config.toml
n_layer = 16
activation = "swiglu"
bias = "all"
Each number is 500 + 40 x the weight over its row's rms, rounded and kept within 0 to 999. Layers, rows and columns count from 0. Numbers have three digits each. The size before them is the row's rms in percent of the matrix's.

# layer 10 MLP up, 256x64, rms 0.153, rows 205-255, columns 0-63
106:500439562455505504544490523526455503511514488459519525459514559407561452552532494462520565547419485484494515460517548482602519486448461512453552479495499489481526576517545507530553467541442481
097:511468469604466568485476443418556463497541472506547485543473454551544589545539525516454490515465542528469478509494477489552530467532520512465537497482479517470542437485591520497529550558535501
104:471531510476482513521466511508558471496471537515546499421470553500531490580487535455482538542532396440509538508518543547460482443564528520506491516463516473528574593537566470497422540513494479
101:511517502457506483453519518488490484537504492544526492479534526522541388471506527439550560409498540480501532509460522454531444501465566488567499437513583451490519507475554483502479525386538520
101:492417459508568497464419498515483521509485545557541487455443492557449431462530500483480523464516578479469469454575476439544561526458510491449476570431513544501511441501482480482488503538521463
080:466480521454425466480495482526501573520529619514524516443568560512513487497486514481388502465450481512470500514451403508502533498505517470430513533474487513491444487479484471484522484429490426
102:483497469420489477465517481489499501500486478535536503501485581419469445576483422452524560480491537443505527534509458539534485506580494458524508543567431567565460449472482487514456546471543487
108:513566503562481557461489568563521504577523449539442431441447499432541480522562508475527437499493539465504567492446516544507540497454521487469521492514511478513440415425492513506522503497512458
110:423511495462502497527562512528503543496537519496472571443464493500527498518395485486538464507524581449431493522459472575568572523397478502483530510540501511482470465530476527461466495502525568
096:516459487497462524493517443542489498522440501485517529527506517452542485491485492502571544461498495500521565525438506504504503528613459511557487532489440573579533522453527573518490545568504390
095:492528435527511507512486524462476561459499557530420493487537503516453565505533489547464460462490497508440488451561453519470529461443546435549505523514479457466417536544514445540517445452509595
126:522511504478494486539483429467500611468409561446482523560505512557498506477569491539503473483537459546482522568503518546437434479458556487495513559506467440530471499435423488465481492506508491
097:480487497557581473473438478466444495501438513446492455520589575461459456493530432469470521520495585476484492553484518479512553468532540541489528521495453486538555477445522446571475515445489534
100:542558514441484547518473460505512523542480560487563483444495477451480439513605478483553466417563482483498445502426450534495539552428545525466456437512500480512490505487550488477523456502454498
101:500470568533502515466514472496531522463556496483406479502513503463455496538456523525490442418485529525473497533519515560561440478551412559500568472534525530461615493483505504542506455549470509
106:487476547539513501494470533522612523424552522502527530572472469554475547447561549483476516540425490416457544519445491533477478514534561487454461509514558472506528432500510542481501528486463542
106:488580494518488474522531463496383476512487499535482550508596418547535570548502607505496509516531531552519460486476512465493562564524566493529452453493557491501535459502491513477488494488478506
112:531525520478469549594540521477514508514477495444481499402552507476535568534483553513512480516540553550553561459504485510420600485500481503566472497481462468506504545485506429562532539473524465
099:453513491492531420472540503488554527476518462551443490512455557477477583445469542445500526587503459566437557519532455502444466454497457492484459535455520481533424528457435525465500496514480519
114:481462426480505484481445560508498568470558465513441531553533445450595560532528508529516483507537530478493531524559444496476502526487553507527482508446545486474541528525454456576572493558475447
097:587488502436546492487413458460473501544499573472514524467493494476464473537509540500502478473488460498555554479420548520428468568469576492564511574484468477489545454529551493522476462498445504
099:465478434464565474436475531471476476537478501568453513539489551525493558475506472503436539468470460483523494468483459478500451490489490476513503567610466491417608523541506497483549464493528559
090:517458512500537546515469493555541465466434511507516535412475479554465560488495469505540452445548504474519435489474486440500571512527476454460589545549543502554451544546516569461541544521496466
115:494573553461470460474547485500514504480534503455470472463499577513518456447439453377538477489504492505517443478541457565432442462581499487524515517471541475462470511491483514499448515538425476
104:542471497459510631479491427533583484517489493476468479466601482499461498547471588480492437449451535452478466498490493491444555515475494513491512492504507526513437461490486544532489541561538464
093:475463536567460456512480554624508483463502462572554417474533510514505531482494510472534410490548501475528547480528465460525504507448449494452533484458458512513499423467510488433538529458514527
098:513526510391521468512518432431495492472513484591523453519507465502443553511537560510509452522415516442505484464442567445535473534537558445513530452501538504500467470418523477491498474485515521
083:399543529410490504511428517426543484459491519480483476529479510577526522534518546453468512561448578470470496437488503564490482526540517534486447506500478516440449456480474471557489494517513570
103:521470485485443486494457534536519499559429484520520519498542479453517463473469454521523566541576442489536516480511443534458460512487494466495505509458413594482519476503496530491531639536495551
101:488498558519498557539523519531497464534455514444487554529535539551530567431470539497534513498468534460526439542459491586518490460482533559433553561576533465465525561476490530500429547524520515
097:519570558519522462508504509534516544558446575521469520517485501547526547537525438531403487492445491476499518499492584435540446479527478554451458557471524480479476470442540576492496532559485534
098:541490515478437493499500531465438457521523480541513507437525508428463537560498591470524469588526547470525512526495548483541529487530507439482481462408528484455482477448517489573554449453436516
086:558492510544430502513491485561543444525515518536498526516517550471551490523469455452492449495437535496434516504455478473441445537533458479509412579489510495485500585514521594553450508542453501
106:506456561495526511484510471524466538562469485511488486468457595446496412548539510409547540491471493460497566483555465502516444514536509544540517536526479527499526487509563484500407552506435445
095:474457548532496454493507433464459507498538465472434492530456560488429496431419469515466460467512421558572498492493495501578493491493491492514491484463509505519487432575580443530539531505454464
108:434508528476533494509507518539492478484499497597511615494492592486571469531481538490516536416550502456422454513489497483470537476519477530404498538518540492467560471542518524479466487460465471
093:527520498428540504510540556491499532430568442492464427492550480462476502528510565537520529510469450521463439525455565558477473468495505500488559418548499474525543485536505524500575544566449455
096:539511525447487536406467454517499607500480499535534533510544552472494483482527496489544471440514490503489507523527423524494434535518422459569505518460470460468427535534513520555528455540471423
088:422511458532584453404526500435449525491451458538521565532557441502511509468472552513518468494529500460463448580526507555551515472471515547467460523528478492535479541530547445476489527523447496
086:427415505488526453522487537471461444529485443437472571527487513471576507522446485524462511494454564531507472463530481422483499521468520545446537541469544512505464555490557468475444518493548421
095:537497520492472517427543538560567453520498505514492457505541486537490455422535575489471469464506430563478472559429523536541564559459526469520546473527524492476498430506474485549551476572501538
097:452429572462499450507461501502492480570524518534480469477496501535544516460509513512521397484444558521555484563538454564512440487564503508496466549480476405463465432496466545468538506525496466
104:490484529490569546459428459505427555494496536484443492490495577430550571407517499504493551487438502463510473517578463446496478467482551493458486495492475506492445539512464525408459474499483516
092:510566503431495506493525547481478503542435562480483476548455492496516473519459517408595479563530549598471508508500471572548551453522436509484553466490500473481502552524496506486570466462481485
096:475515475435514532549419387419471597548493471473517502484476532437502446511474483506488443470434519451476469485513472451450558515540523507524483466505522464496543547504522452423513476515494507
107:518426423536522533501423526444499505539509519502384458472509465503442482486514499506487571491509465516417553519571529485527484509510465522540502500481513513514553570593557473476471506433505493
103:484541443493573562471516510543494516463474508478502550550501505579404528472551502565502552504423469484492447489504489385433528453488530477515453543510512509491457500442491510496520460475551549
106:502499513471462494556496455509498529447492519540571524553421538500442511534396486576516475445549526485508564510477530463451494482491480498471533490531463489561549530526476508494489399426545556
107:495449500461550539492496518512508495454458498431507436506458453461502537507539467522535511500498476499509518578454464494453568529515491469421509472451437466551505493420465639481456546492536491
099:463497517470478481456521610530567520433501503496503484541435486552431524476502466494487524530461492488464504517491481591481479524497586556538478438539580463543492467464490461480501568462560461
091:545464559512531571475517528498535469468543458513537515505491500495480569442447476485429541502428505505541525516503491562493487452523465464494532499508447479502542515486418577491492505644507549